Part of a small language model's weights: MLP 384 SiLU, biases.
Each number is 128 + 24 x the weight over its row's rms, rounded and kept within 0 to 255. Layers, rows and columns count from 0. Numbers have three digits each. The size before them is the row's rms in percent of the matrix's.

# layer 2 MLP down (transposed), 384x128, rms 0.165, rows 104-210, columns 0-63
097:157148135098151084126114138127118129127055110153147193136111095132127151115144088127135138099112126105122088130120117086122102151086159163125098127136144162149130117098088111072128124115125122
092:107096095118102156122134144121161123108088134109121119150113084140130120145141101178141166118116113162103161164088131120147139115152154107133087134115123132151109119130075139109107130108097112
132:097143115135160130168150126149134131142154137127151151155127132117127128121160162122121124110147148142164130222085150147121122146099148163122130125184124123138140204120115116109113134131135143
104:099111160092138144161141145192123103136150084132119102113108118089151107126147126138104107108083109137124155130085147156136162114110099173138137137139132109126118129128143195147078163125114157
112:077206131157109118121113124099162134128129133143144174156119112144128097135139178146160133091150149108136124130194093126125146122123083127153132124119137124140113112127101121127106129147115080
110:084137156128149123136195147096127090083097122112126145155144174110136148100119133135102125175144132114125111108117118156105144120115121113135119128121135163112156132115138155109136179133144100
090:136142102130129147129124159151117112109107112148144102163117081142159116142141159154109103109121096164131173175110063099055125182182132151098169174149126130122157112135177086107098092109086126
091:081121150133153158140113120114118129131168113179151124109113172131087109104124174111111130078151134087091136163164107159128114122151127106144125113151119138098123112142095128141151131102097101
101:108133133149120131147152103122149129139155141116123136109113119082121117104129126130093093094128152121133130137170097122128123110092138117109109115114101152145173112116102149148108123164115123
106:139168117135109093109123126148127113155156123154064131132122165116171095120133075123079156116137141089106138142148104124131112109134139112133155110177126102131127147166151074113112104108130091
118:131140112120146148147117163090109155135120128103148087121107136113148115154145148094110169109121095123133148126108100157118087090103116115128171115157103097137102168112076147156131140114120062
116:128143127135129116125135116181141158126128125129138123166123110099149134148096143174097197137164129187140106171116108086131115136129161150103142133131073132142113139101140123099094117129115109
088:144136124090122127125136133167092162081141146121109115102127160128150111158080140133137125104142126129109154155115157136101143161117148122125118156112086136179100127146128122160158108139120130
096:075144113138138178112120078134130076111165191122089177166132131148148156132128126099145091117141152148130111118109097085126106135122153135139117140115117126123116093113128143144152140123130149
099:135088126099109116132083146120079132075097122099106115085072134118180131146146095175125157107108129136103152193105123124148137152045137109099143113108121120151113145152080117155137159146119109
088:159154129138170137086098152122128114060107122118102127085114108165149103137118134121132148129188105147142167119151158136164124119160141161149115140166151129143147101126133113117121100095088159
099:097103161132107127146110140154093127122159115095130132095170131119125201165087164134097147128203152149122109134136145143130132146151158141117158142145087154146129105107107133117134193093121109
095:118118127154145138116121086121071082161130152140109180106118133148133102172162098096160118135102109164139127130152093146156089138136098129117115155131130165126142130154127098118150149124146159
100:118114132154132147179148101147111165157123145095151121137111148131117118123104130112149142114143147108146115128131110120114127135151145123091089155096136181112108108140138110158146135116085155
094:130163122113149069108126144127093158107102102159132140138120090116119131125127121128119138106108148131114140155146161164147121149122187110126106116080172156126107124111086132121097129135098174
097:123149176148106128196124098092105125109085107124103168112111131122125136082138149120134112132108109163117137150118126128133117107110078105165124151133151138117170151091078119125110106094111127
094:100120121123170108114135115147164144159148084123107097150102137159169126141132130123134130130140109147125120150118117118125170114120115131157161152116111117175128115122084104140153121137127103
103:146096097089104114110132109130109098134154136129139126093129110119112110139129125112129119131102140148140135161135082113131160139146139152148125119123100131164146113089126112142164096074102086
094:095162093159106127072153127092149132136146156125120119100156141106089108118129077124182133127168132115093132106153167138149107109099119129147137140102131118140161133150135135099102121104136116
106:129122114126080103161115129129146094133177100172133148131138072162134108133133131139117113149122128127137122131114080127103118119112105095071165119118138137126153132159085114073164150137142144
103:134125138107168168123219139134132106117151146118129157113135133133149114141095155130154122110129144151089141149119088157125155128105135132163137114138153151121122134115136180117104148143106137
104:117170125112132142133133137121169109160139176144163121104114114178130109138112146106099184136147167144160123142139160105118113099142134111118100121117093128113141087149148151138183096154140141
106:100156113099176145116124167138164145087108125131159111121138140126141162119144129119117104120086116123134131130118136137129115111160126160139078136149113117083128180162130095117145168125116115
090:186120128109077096144144092151129134161110144129097140098158143098140208141081125073121135113139107106125146131165135098080118177149137126174152147089160149128144139154132133136136113111140134
099:135127119112091152159147155154106165156160117142104077122077143116106105165135131152102163110147134149092093129155130144131096140088114103093102119143135123071088142139109122134135157149131126
083:108133094127135121130126106147126158158130109151154125128125100134134142125162088139092126117110143140107123111160167138100176136136162117107130084139173166134088169147063132157141162145150167
101:118138138133105083113138087135123145184140143124158143152133115128115188119134152110145136115115115129129144090129128104103130093119123154081098110149150167132120151173102168144138090114106144
109:126119130102107156100109152148156134151103058150139091103120129109130120181078119141147098174062128137128118139110120126165126129155169087113101143113125152103119097136083140125146148111131157
104:155184180109113113131117115096112129130148151134091121100161132088139125121117135159108126142119123120114172122173144105127134124156121166148142169101103103120165124123136084136125060143139106
095:125119084166128115139159109134098085095130136123140134110167103121130117140137110109109140142159132121171113135044158115109122120125124136123160117128147113112113118091189157164081123127127108
111:137152145103145123131114144103106094061119114082127138160130116114090163129145146138114116139158132113128136172115126116132134112085116138120101115153112146123079122181124113097162100156120110
095:134136149194167112132133134143139140131106093158089126149116128147138122104164143167103100185128076113152101172139111131141116167167103127164134136174130142141142127071149103095144141114146073
103:192158117123151158153117115098101171106127143160142127117123122142114153160078128125099110112129120127152133117186124121091099122160127141121178074078136084148103085112141166127093128138121130
100:124143143076119075108112115157117143165112166107158102152123106141147116109104142163160130120110173183141101146131109124111128116132092119111156125093158105132120104093072114125134138171136132
094:111145084095164144098174117160105157149057128130100143088147127109098134096101105121128106136121146098113121092163139126165151128145145097160129095094121128119153117130169148121121133149117174
103:108116110099157122122140131151153152104105097117163111127139117113129160110082158121136120123110122148128112151102126089103095108116126178114128125162168178154097070111138109114126127143126134
099:132165115106119139130122146123118136110110128113124139146110122149164103151161128129115144135183081159146097137136137122117103148137165112097126102118136108126038115111096134115134147135137143
087:157140140097143092112079147096137113117110097087090152132103133108128172120125130103133156075132147127104079133158121146106111149148127132149111149128133129119155146149141093147103168139127112
102:148148124092095128159157139122138123130160134111139120120070146144155109136132131138133123146180113125113163174163161131088100120166117130137103174196150112131117149120142121110121129131099154
091:093117126125106126142114130116129107063146158090134117078113109120125132093091095146135118116166148136159093165104133130097133150142125156102108142126101148116107099157121091174130130113123105
097:120123116129143117121170117105130133169088124186148135099157127114117131136179114129132135126140130116136121090103189092140110121147123093149103156162130114132165134118091121092136101145165163
128:106126130116091135180108126120136141138118114141082086131103092128166125135149110154118138130103146083155131110135162128088131105107091132162121094136137136105137133129086132146111129166128091
110:153161131103106140153109120107133122116142156160143109135128103113153120120157148142072166158155100145103131145148137132122138140107138114124113173098140082121157150079165106103162127125121122
091:114142169124142171102158101160156154129156136138107139123113159194123138112154096127118124117148144093109140128154137152140155068091116117135106126164104112158107126106099164147130100174158152
092:127123089095141158112131104156140107141121085112106156130087112107144106128123173114140126197136124093096103120122099116122145103125150133118117155133115121133113144074125100122112146134139110
100:083096144132133117119124145126135136090143157130138165132100130128111140133131090133132116126138120078168112105081122133105132145195133122090115145132137133106106115187113111126101153127118165
092:075112139151121101161145133147158178144112150115113127138145083105151115182103168139101129150122132152120115136129111139102154152137131142083156137135117112083153135142150096144108105104124163
103:166095144137130132138151085159097144115095077130106124141137169133163133134161116107125106146076108129170138109081104088151106129133132160122129071125090135129116102137127105141148161121164132
092:163157108121168081170104115128127070111136121118121129165140131119110133112131131167121108111140118139180136146097124110114125162129107138110132116165090106100175075119078143132152080087114087
102:144166100145147129132119213139136101132158114103174149114140137092135140132173139127124130083146100116145140116094134116150164127122116125142185089127154149078123161151128173093114133101101149
115:108119143119139113181122091079113131151093071136180071157138088133107111132133124142113138124092131092094113112180122121101158131135146113131112131093123083106136155123155161144130118136104112
097:133135158125139110137119126137145104160135095141115123145114145112127132117138138099137127126116141139167144143137106110153097144140131174116140138136105100144092104124137190124120145112188101
091:158101126089173152090135138121147117144139136128112150171118109122096130108160147103107112131149186141162129144138104111129110127107134091130086130148106148110160140155100101101126143181132152
105:143131134185125151107125088135090165121131104166136139112158137140122125110145153152134137113104152134095109125178120122146141112121104122062142142121116159086145136130061119140179124109114140
101:134167088088110103139150112082156153159158129149084151147135121115125121141150133126157140130168129133162118114100159138141123106121134091125134110103128160126151139085108097053113105147116123
093:130124151178086099132147138083130130131135142120106087134142090116112124067165112138124118118115107157130167161088100122097107129130135178117129215164128116128125119132132129132169146129160094
094:092105167123147173143070124066135147100080148121132177141139112114106165158122126118115098134131155123122099077158139106140119095160133122123111134054110148151168181113079142124132137138126133
089:183103153158147143122089110133121177118116104125142133168135119105115132137147170172147135140134114127106105112094100100087136104076137142155082139110161133152127130115107152088151112112145113
107:133120164076109127118136151103138159167156128129102134096151105150159156116132128142160140152135150089111110134128130142133155114110149101137120092115158092160107101097151128120139146122161136
084:091147146126126141147125102155154118112144146169124119155141129094137125101124128122105134123128205104095127153132117133117113116135177069118119147141081162131128174115111150111101087135133165
100:120113084151138125135104148122099087149136164108115134171099154148071100096118154101112136126147118117145166123139140089128143107123089142155134172103119077091129111114131178115102143138124106
089:145128183135152144112140129136138128146128130131088207129142147124128121137129112093128155144100143151117122102107133129143116127102159044120145187155133113090118089120147147129109094141166177
106:099116181094128123158130108123149119161118173155109140131114164106084113100155134175123160165111148166125136142106192138129113131123126147114128163187126061118111097161133120154125118159147109
113:102075181111124129152137136096154125092167175134088105120129140112090158151158114111124092136116122139160154135153128129126126168103118075121105128136101157148169117159108149146125151137108149
090:114111139132136104111202163134090141139136121086139134144133175134092156152114088129097134134148153167126147154183172127139136152148122097158093116153116157151138181154103135155126117120122110
115:110133093129140141145115100119146149140132063116091173103135177185135118100084101141113166164119127118139121177161123082138158126105132166125139142116114099144111174099143129194115127152168109
100:126120122127098146180157099153122139177103131134123145082127144155130138139113165116149109159127173080145129122171157072114115118145144156137153128077130096124145117105144102143083128106094130
098:116129143169144105137104139155105107121140123118157130171111136138140137122134095131114160166144092128139135109138111099131150156132151135138130111114073082129134144180142164155115183121116112
093:150133163132178112167130114116110143125119146127156130093131108135086163162093082118122132111112138185139142099166179128156105130159125108089124131105126142083118116146127098130116128138134117
094:122110108127077151136127140115132120138166130132167116152124183168122116111087138094122112151124193126147126087124149135129126130122097151127183141114138113128100132120145152127138116087108116
092:097110137124109121131120182137152123158086086124118173096118137112146146132132147103123136133157119091137125128120157147112123139093152116142170156147103133132114136158098153136148151103134093
114:137197146132128115183124125127095179136120115122127102110138107119106142179133065158117127124096132095100136090115120121109150101150125143119128159082142109122150142123116154108139130125167113
092:137119088107175150090184135161072133172143145116139120094108125140102156082123120130124125109137130136160165159111113083137145122116121116123126126138103150122089088084132104136159137138083130
093:108104152129133124125113118113112142112159143150115107134160175174119158123097148102106115133141153093101135121140116144155161125113187162114101121136143109085122165117135101117102117135115141
093:203120147149140135162142132170144139130134125102140162142164115172129099104111150132139143116120148131116126125138135134132138108121136165101072095142137168173116151061123090142131102190095121
105:138147176127109145075106103153101103124122189148120175140101107103138140117126154143131137097124116137130127077136090124144176098103106136139110150148141107108161166147091124119147132120171098
104:111138121161141164148142162129124145159121116114107127150188129146110165138148127074062151145114114159138100106112141134130086121123123102140152128059118156093153132126100174123109074109181150
092:097098111154115135141112144152116104188153141105099158196109144135080117145110108115148088118120161130077152077144106101111146141133116159117114138109173128114136123112059113139159127157145155
100:115081120093094114108107153100185154126147124076145096096159163169105145121105138119143117145129120166129143119157143133153124100107147152128166149111151157099144152148130162151141152144114119
094:102115075112113101144211095144131167103109152147127147155091156138117137123162144116141163123150087138109147149139083120152137100091092151138134137161122117107101145114101143122098127126128103
096:117125149153132100146116128124148153132145117084100138129106159127114145055144156104118109097148133083108141111112163123124129127139118146138107126173128183106095088161081153133107146143163126
107:105117143102169145136148117127093113088163124123097071115091103108148146124084081143123107111169123119108101090144129124117131123105164128107158121141137177145135112104129109151136124108088153
086:104108125147192142085096117133096134092113163133112163101138104118135129108129105141109112109122134174089161062121096123134105128139137151136150151135119134118122122107188132145118163143101140
090:098114154104150146139128205108143147130125127106149136161195128099132156127095127152179184131158126134090110116160097111108112143118130104106127127124130108124140162125137101140135099128098131
113:136139100129140152087173118162080149122123138096148089110122105163108068150132149135122136198134124115112091128160153138155128117147105076123139140119097126141150127125200106103150159148155151
098:132128099112113084151137148123130113116088147138121106123109129111120129158151139088139162123112122126143161169108145112087126161144154182140144138141145143128106103150066144147189128143067146
103:140132092095196119116167138138103142147152119095153136090153146136144123126117144130145158153139125142167140130116105116188095121160111095140137103101098066135090105128114162154125112138121083
094:119131101177110092141150135158144107093125122121117110121139097110089109146138074160136146072119129137115129133119165130120110140128153095099133099145135137103114104152152168128104157132115170
121:148155159140101158098190164145110094091135152164166107082120115135125090193097163161146128154143132146091128118104169123109142110119154126147147134093125136135118142108145127125132190133104095
102:141132111143126090100165104153140187121139115148115119092134089122140083138152095142096138126114152145128132118146120081106111146109108157104091093147148174130106149163108121129138140156082155
109:148176134136158130130146117100109111107130128135168156087127156105121143145136141123156131112118160121103110127178155113159106135119127143134147124185163152176111118143159122169122151105121127
103:190135128147119170135115143122139195096139104103179099100094135131141115165095091130086101122149171130153147123114132125131137150126151131150081124091169107110146120139150154127153115108117113
097:131115121124144149104130112116136120136095104166129142077095139130131116089149117134157156130142140147124143189125178137118124138148150141106145095116162162170088151112155087137119108124089141
100:140105076080143159119131133130129184120124099126121125116130155157131137126139102123110134158104080137127126158099124151151127086138144131171148095116132122127128172117101151132112100164099152
092:145131132109085107122128109125143130166099095145132141137101122109147149109126153099116094090138097110163129168147129142101132134133106146140111076178123156133079117165155140158110107132169128
104:114166114108153133119112140135136113169135138148168125177120128137105109154158129108115069137100127159142109137146110146135097106119107117082119112100121143124094106124094118106078117140178150
088:181115111107122128175110151155127167119100119114150155133093128081108122155127120091131115144127149142128113109167121144168086169128160103135132095145158141115158098117115116119165133143103159
092:135094108129132124160150126096197115111108133154136178123157149154137111077130162140068123140096167119133138137094119147148153173106125123130114179138128138122128120117145134122174089117103146
102:141078127115133127133118122142178126134120096118169101104143085108148131096135133132139123129134125086146130073118113154157129166132150114136178132115092074145131118106112139081100135125146152
094:125136116121158152125109112121113109146113128081177130149081135103129117119160106127140114150157130124144114124146115124145151154190164133089179164161152175177163149097147101117120121151096181
102:132152085155174135157154135143143149121118088115154121065148139108143146107136159144153116094136128140140114143124126133150122103096144115112150153106112126125152138098181142139180119088118127
105:112133130148112141153115112107120133141112119159121100091169110105110093139139105142140127096167115124086134135143145152146100123075092142125070107131140105134115144128148134156087103144124136
# layer 2 MLP up, 384x128, rms 0.187, rows 105-211, columns 0-63
083:131192145126102081133141129155122130133148155111136097094143119112159107107132103127115086131177121116117158133101150160086125140175127127094119100137106101138142176145121148148121159131117164
157:116165090128121116114149117114134117151128145104135119131112130091130126156150143144097142111113162119126131128175162168150127169157122163042146118121146137128083162083138118131151126156136156
105:149152139139171151153086099168118146123132124151136115174140111120128120133130144130071123110134121148100121111114082144112096116170137129140174131079133121064120153136146130120093170151151102
095:135124114104109161145135125182155147147132122138097127080190091127167151122149133117097108120129130134121157113061151115149139093111126133117116058172085102135135157133137121150111124086119152
098:100117131111167153121114114092175141106137181112158138132108126139153093094122101126081090163096118136123143150112161121165117103153123147120173097136172151128147154114122164089124153136116100
094:117159136123106174123144110077154128137145121119103107119124125114102084117153150133142088134149143135112127112150147134167123107081141140133085154174133136122110126120142170128165084140149158
100:130111110101140099151113155137131146139090155119134118101132099124122105155129145128115101127128131104116135125164100100175135122127090146161117168115115111185101085115146097137134102108154150
100:102128107133098164112145120143125176090154089112124108112092127101117153118161150194087195106124150120115138115128136089113134134147123097121180130154098141105152137140195139144135095130137098
109:105142108123114125126119104144143170118093133136079125144113131153127144135133107103110108168131138126078072096126116126090131158110128148130132109068124100139135092166137148136154125170141097
134:134204108122123096136108139130106157149105130116072157125108132124146139147148114140114137120142097151125147124115097125156125123128087147120162108124102117090144120139092143127151140116170116
127:121134157129129139150138145133155147134102172192118157146123114135135103145110145100098145107144139097126136153114101166124179154137122092077159090074131132133109130140142142110132154164134158
094:128142130108159137110128089067149126107184065110135115168127110095108153111120137139155123149113122147099146188138130120111157114143120122137166101161134084107109112102095139132094140186112147
090:146124165061070158138117108139150127142131116157139136131140123159121105169135113140131103151114118125170117125085094148133120128134093142110131124087149156123132130127124101120098101106079115
108:165092133159137133131128114173153091148134108159136098155117097106124163114133152113125144124118067098137120089125194117112146103151128098150161120159105115120149120111153135168100127090135138
089:126113109104127112144142098134179136137119128149114147119094168133181135138090081117116148086125131142159170158112134134122154104107110172129099141127157085137138121082111103123118164166127126
101:111129095102088142149130164150198097154130132093132156100148065112137127120145138128137175142175130103153132182110120138119153100099119116138136135155105091145136104112123136095135125129188086
097:115135100135159098138125129137136127145103163179145126113224120092164115137117174102143097141126137122139130160077111144148111141105101145113119113149111127102123145150128070168175172141114123
105:114090138144126155097138170145148157138152115127097136124112087148132112115146155127162132147121117122169138145157043164148133133110125178111158101137107109129130110105125095103147133168129123
116:152116136108125115121156147158152123090160095117154107123153144148149138120136169150169136208109122100057154155141129138117103112114106126132098163099118115143138119110097128136136168134104130
095:132149136107103168108148094111128173157104119098124077107156150116128121124139101156112127089139146140120146097150103138096101082129123161153189137101132140143148139160113119097107102126145144
105:123109164136194159109147187092128105108129153103147147120132113155088129150119180112159125103104150128169132131133138104104128120106146131161137121149099161107137156175140085135175161129133148
107:132123153124102173151144094164107165116150118148100119082120108145143120139111139123166137150105138150093137109140118155130111116175106141137150139138124121115159114141157120134103162143113144
083:153147110113125156120116132112122152123125144146147096145115130141114118089143132107103136104103160175142131117136179166114104120125110098097154095132130102114161132161148153093118131118150130
102:171160137112142117166141135158130130073135158136092091069131163119125082123135147144129114126155109141096138105143147163109113117138136138143127139087092143114152117118150092113143138136143119
115:128155122108090127134079091061114139092138106122162167169107144082113123130202150100112135139128159156146163139091176096165144121133121138124147123150147124135126101118125101109113153144162105
094:162152153146124104113116130100158120121132162152115142152141130123108105139135135126183104164096139118134129125146100173159114086174100122119131111132067105167170137099112088101156106129129100
110:125133137114107084123145131087086110106121148127133114128111143133115160116099135163128074135092133165100125103116167147143148114118152158142148122088113184121106122108084127109154093124133114
100:138110129165170213119157111091132098141137127147124143167122111108102079148116147150084120139098094137125138115101076162136101117117135139148127160146139104144127139058126160123116130130113137
091:136103136104112135167131124113155127143105118076091104112109138110139121125099157127085129144152107147142128105169132125157089123118122151152102185096137090101133145118084154167131183147135127
097:144111073111124123123168135140158104128071115117129120130151145107135113120098124098155080169125085106121138164151155110174118129152125114128142141178075119122135082125108128134124095139124132
103:196105128100143111135146121098102163127115125134137115112132106139157155099128125138111108097128129159098081111164122169130150103153151141095160131149114168121124169114132106093082151163129089
109:168149114108155149091160136132136129072091085117093146095144098131148141128117134136116133125146124125134119111109060116177097116121060117128112121141133122143081143128109147123160116182138114
106:119135122131118156139082170153106107106112137129137104075088145138116125148137112119149123121120134101153134095081120104115125157149143106151132132136058137120156133131173085156104121166169108
097:130124109094113104128105134102149156155078100149125106153107144130150127135176130119149123170108133159138096118178126148132097171093113098139131123169159142148130136153093125160149106133133150
109:143120111190103145152112119139104083122155105173099137140113169136157089103118142165095153132121154100121125091087100145095157111148100127131112124135116119133149136096116120135173184123139114
092:079145153084148123168124103103164138144136116136146118156114134156147123092145119125133127091125163166123123123089169084160144118144098106132122157155152137130153191109142143135118106105154133
099:145098151099139177092134148104096109145097106145147141136111153146146096146134157133128159127139160089107125172090121157116120105109142118105203107104147139114159169151101130164150141140145131
099:132122109161082162128105109114154132122132148128096117080164071125137099089139123121157141152136174109089105131119066129129121138101093116143152127141136145110103173145152166146123126128110108
108:129115182177085149135133154082124154136153126133172125124140107138131136133141131081143128089102126122102114113092115183115115121126107080124133145147087127116103118094137123125106145126154105
103:140106072125137168135088140118096142116108144133074128152133083102120122130120138146136122154083151168156093140148134121135152108153098096130138164147140178126173118178141111148126080161145123
108:153140131124174127101079128215112111160086090114106137122088092142164118124127132112147103133094126115119145142116106107156104116141110128145140121129100123181161147108137124105100145155149090
093:135110131156120106118144118112142123158106103139167109112118095147126118138109120110121095102105178142104193086085105143138128144119082165134099142124120097128080143082134171153129111156142130
097:100130152108127141145107106169135145126118143135104173150157124135146125139103146143116111121093134124065110107119153124140162150097163145088185092117160069121123096132121111169154111118176100
087:140104091126099102120135128132164131141139126144112129137157148136131128146165131130115099169102120121094136128184105150159090107156160148162082094117119122111127119112110162119081121179165146
095:163131096121126150071143102121146129108106114131114140100173168127095111166145098122130131126127134159137165142114154182156148165092134133114106125139102105085158117146129128146102145137133117
112:105126146129149150147113087103108153126157132127139147122106149140147118107110168124140129163130148119138119153183130152127144142120123114131105107066149094108163116138144105118127146125127093
120:075171155079127129129148121131158155082149164147129101151117123114148118141139144074171164132117106136087121102140088131125127144071085155116117113114172096137121125141131152124140113108108141
091:157154101113121128092077132128186136120150152094131120154124078087214110153152106114158129149098120156140098128127116134145180177105158157094156144114147153128116084179168099139140147110108143
087:165140147126137168116130149112121137085112135126107119135139146122131121149094124123139157095127052118117138144151151142161131134069133122152158118120123133102116131147116111090114087149147128
099:116129175144091126102161127144116104066142170108084108125144134176131151115130122142164137146134160103128088122124173181117178133104097138105148162109121135109110128075132105102197133122131097
096:165175123111107077135123142125113111136107105138172154113151141098122133146114098122123128117105151154130166130126179130171122143162084067180083134112148121131131117091119114160128145134127106
106:123153121149145122121108141142145129095085125118110135153160141097101157129156079125104109126113131132128134148128122161131101139161127139152120103116116116149112168147184089162168153139145135
102:166178134155119148126123113106152160098126145139111127155063106136105121118146124105131118142152116119126164141099148131104165184151122109182162094152142104116129149185130107137132131152131136
098:118115107094160113157131171110099091182143151096128149134146138112154129120134129143154113126109082129120153127129149149163113091163146102097111136088106117130110125106146153077095169098135140
095:147105158175118130130122121102152133169208114136133138145111149121150097084151121127164105165124109127152111122084144116122124146146137084085148110126134087106096120126167138125168133205118128
094:126124088158126123148142166115134176117138136125132101117147123060107143123119143105097143111127097105116109152170123096126145140130122143133114123130178100087132145168140143145125122081122141
100:166124112132090106170132151107122117169130077092142105098142149098172115106076086134144129085116088113100130117100112133140099118161126134174156126157174097180126125141145148135126092138126076
106:134111137165070129112172117096148136166126151171141118084116141122136103096126132118129149126109118167159155092123161130113125108132175122150100112144107094081170135162146111153148143145101113
097:138107165149104187123119113161168136129162117148078131130160117095098097146104111119107134128124120123092101124113121151141089120123103124135169134155112127118137097136143151112132149120147079
089:086124131141140115100174136101126099106118121160135134114086143171125144133118151142159107153120163132132104105098137086157134112127091131132109124114144153102120129137163146112105131120143192
086:129134102145105102123155116131142076102147127172101142147180113095130139156169131145122101148142117161157138103156114135153120175136134151141122124155111071137113127107110136117100080173143140
088:096106130142147106131137123123143125115119137113130071101097140134128113146092164101168135122108148143139161108120149175123135135144114112157147153149115129069151148100145128156150097153147147
115:171142122117160138127106100118141127153143139151168084178154163108124135108162068124111143136089105136163095148150142137120135130126128113114111119150177116119130136108181114156121123150124141
097:098148100143168126084106147121103136135115101062164117100123164152124135157133118125192165163083120122121120120130168114123106121105117131117133108135125154118117138076159097135134159123136101
092:121124140166131187125159133169161119124153111161134093123135091114105140151092134102102117165111150108134139118139114130087111129106105085102128128212111108124095145111162154170129128163147118
085:127147082142106130106130141115154139148140151121135045119169102110088110110155131120106097088104132109127143093141170130139189114154152137160122125086116130115104142104170106138093113142098131
084:154137102087104096145117105115102111125122145127081103095148090135166141174099125115140119097118139101120157109119113109097097101116104129139116124113093140124101121097130162104084171129128102
108:120091160108178145120123117108083141136134125135134140149134102088142115145134112181129130103140114142126111190118132158157154129124119143104147147157123106141124109093122124113174133111125119
091:130151107101118109169116147211116134122128121162132127151150162146137155151154139109097117168159122097149116135133158155134131115121144136137136112089136129117131149091088085138126112145149160
092:112105077100119110138113144105134129141145135160137131162182077128158125094130131117136109181118108194133109181101160100127097149155092100147131126163149108146182118114123117150118097124147122
100:115120122133149118158123130112105156145134129100121140071122139156115109096159140095115129145156115150144179102094163118129189121134096132116136130142127139111143129164085170119094151148147159
094:192162136121148167101142116123099145104140086161165066138130142108115140106174134137096127123118128123107106135174156113131143148092084156133153106099135163097111130117136149157146113105113135
100:117140128100178195121124126126141146094139187133158108128134115120045100147125093159108144110114144125168150115148159154125131129116142102131130147140119090090107143115131062133165118084124071
089:141161147131165116122096175100158139130072149126061105139096106124122117127151145123124115129160099157135118090088133134159130110086146145159083127094109125145126117139109150136113114138093129
093:131125113161091139153145065135099112163142110133154132117176109138118142096157079090152155120100114104122149143186142096122078143101091124120123100124126127128122118099154125138128091151122133
101:115139188148095132150089113125086116105135143137125093072093098159134133134154118120152129138154162121126089170112098119118103103106102115117164153110136130144093131147115151139109142117138131
101:115117110109169200126168132121148123122144111157109138141161094163119115153146148151133102180169118080108096063139107164078113123137139117171109115186092151125123136127123135120128156092150095
100:140107126148132185141140110131074122097125118130143120122138134172155150120136157133082157125155137146122120131141126106117154092157106101165140137112085125087161136098124125130101149139170121
083:133142154123117130143133190086100132108156097123139112097157128140142121077134159135124140114106146102147156085137143134093132168121134106166135153109126148119158111153139124142136141151161126
105:126141116144141150144138155109106146141159105144097136126104150133112130077118113146096157101113135140183160123140121090095128141147095135123182086125108133170152111149103110139123113115081118
111:142123135120139093095149116143163117131106159092094138137107116136131108133150165147147138120097162143154174148160117119159102129139139144122181113110119113132129116118103102117134105143125104
089:166142179121129134120084140107113067076113133112077082097108113116109118126144141137125155111150109148125114078066107132124165134098115154154148128144129140157103096111163139127124113134138100
095:132139081153127139122105110100176108144119091138127155144105132117166131123152142119097134156088155115117140158078101132131128144126122114130140147169115127138108121131109133141133141120159137
088:083106099143099170136133123133141127132141144108125143107148125129156145102136135139128113104114116117097145105114167149136116112123115124141153119119107096142100118074113178188136127113127118
098:149182100124148127129136145134091117160154163114135125093091127107104113154173114100088144148133116151133159114121159121134116137150130110154140108096107157085104130121155118113134124084139115
120:095092128154117111130104140138112112122093159181135125125099141126112122083106134116095113151115149102107115101123145137107136136134119116112139119171148080106100139137121105130148141114127112
097:098155119112140126158074129122151121202137122164075088137140145117101145142113119108082130159104113115138136113096129192149132151148173173151122144112163097117122103126129111085146142148122110
099:147110104140141163150146129098121163171117153133099136103159124142121153126065082136126145110143130117078086128131128148163124152106136095119123131102101104101124152164086121140176107174181109
109:172151157115150119138098136127137065110138122177120116079138119102084091156093123155125146143108083099102151129111103134130112117110127160139154149146124153132142077125153103150135173165132168
112:156137113121136120120055138150159126132119140136115119136130111132132120154133098185145111176112134123159149102092086101107134121146110106127128098122136161130125062100108096125158099146145166
100:158138145123145138112150092055111129148129165108103161168116117142148130126167137115189136124143098141084121156168115116136115120124085154142149117098160091139094145141094103129122099141110134
104:115109149114112119117177082126174113153097084146130111120148121162131128076119095151117112134130075103165133143144146125132118100129119173185132132105111117102136120114113156140134125140162085
114:125122116143135146099146114165099104126136115149145088093131142139149095139121112123123120169116087140131138137162138127120100172103104098155108157104113107115181105139188129152118130190116114
109:081129150124148168117155092119121114159128109106084104128138176145133130111115156156112134112122111099130120114112134142180134108106127134169127138183175145081091130116161143090126146121140096
112:170139145187095158109110121133136124123105150108113058105145154134137156113133118117143099123144120160122169099162205149150137144142142098110129133107127114109140103102170178166107126118111119
100:163086140113076115150134134136135157152144140171132154075152153119156070126167109130160148163112144153136111141143100140125119125121139163088129103118137121109135075157098148132122170118151143
102:174124113132150146074137108095152177135117104126149157127153099153121113145124090123124137134100138135134118137135131136143149048123108149167112082133146116115110110123150154109146136112129070
101:117149116135120156133109125162109116118128093174099111131107109139122155079123122134143119123133118124116109134100130170120136135115144145108092124111129107107136202157122200127096142177154114
100:129125082170145109107160111164111092130122149109123120125132134120182074137121140135143154093114157109114100113134132125146118135141146108178136163130109130138120120074152160140151135124120129
102:166126136173128158165149135160096147115148123078136093127131169097161151122147110133127100106136125092103133134129161119140142129112113159182111106126110087144119134152085142144125138120167126
104:114106123177136128129126117145160098112130111109090094095124122175155163099111123117077146135102090060114139134143133146135134077149114134147103141137143122118141145117144112153104105135154115
093:133161083146119137131144130133123129139135086110161070073125134115116119148130121133131092124102141126167126123094150109172127119127092119162120087155136126135110163130156138116132118108159153
101:117144119132138134123077126162140121122142138164082139103080149109139088137116145112168125065143132122101121136073148176151132137147129152122155137107151106116148139140098156117090152145143159
106:119130169097182144093117169128181149137111146141098171111158072125132122130133128160086119101131127104098129154131078138129126123077122134147150147134095100102103129133151154129088134099128117
096:124126107180104169151176106095145106098084123117115182110141102167138122091127130135085190132166123119101147146136147090113122114122108144156148061120092126095129168106181126125110123127139132
097:093135119136129108119082136158133138125139128155133147157150126128132105170080154149164131121150125141106128102114129122131112128171111102151169141101104119130137080136094090096117094183131148
104:150091154097125149095152135094099149105136148135100147148117110133146144128112103124144116109085130109116114102141166106114182120085096142149130156116158107122108162059129100158162132134158120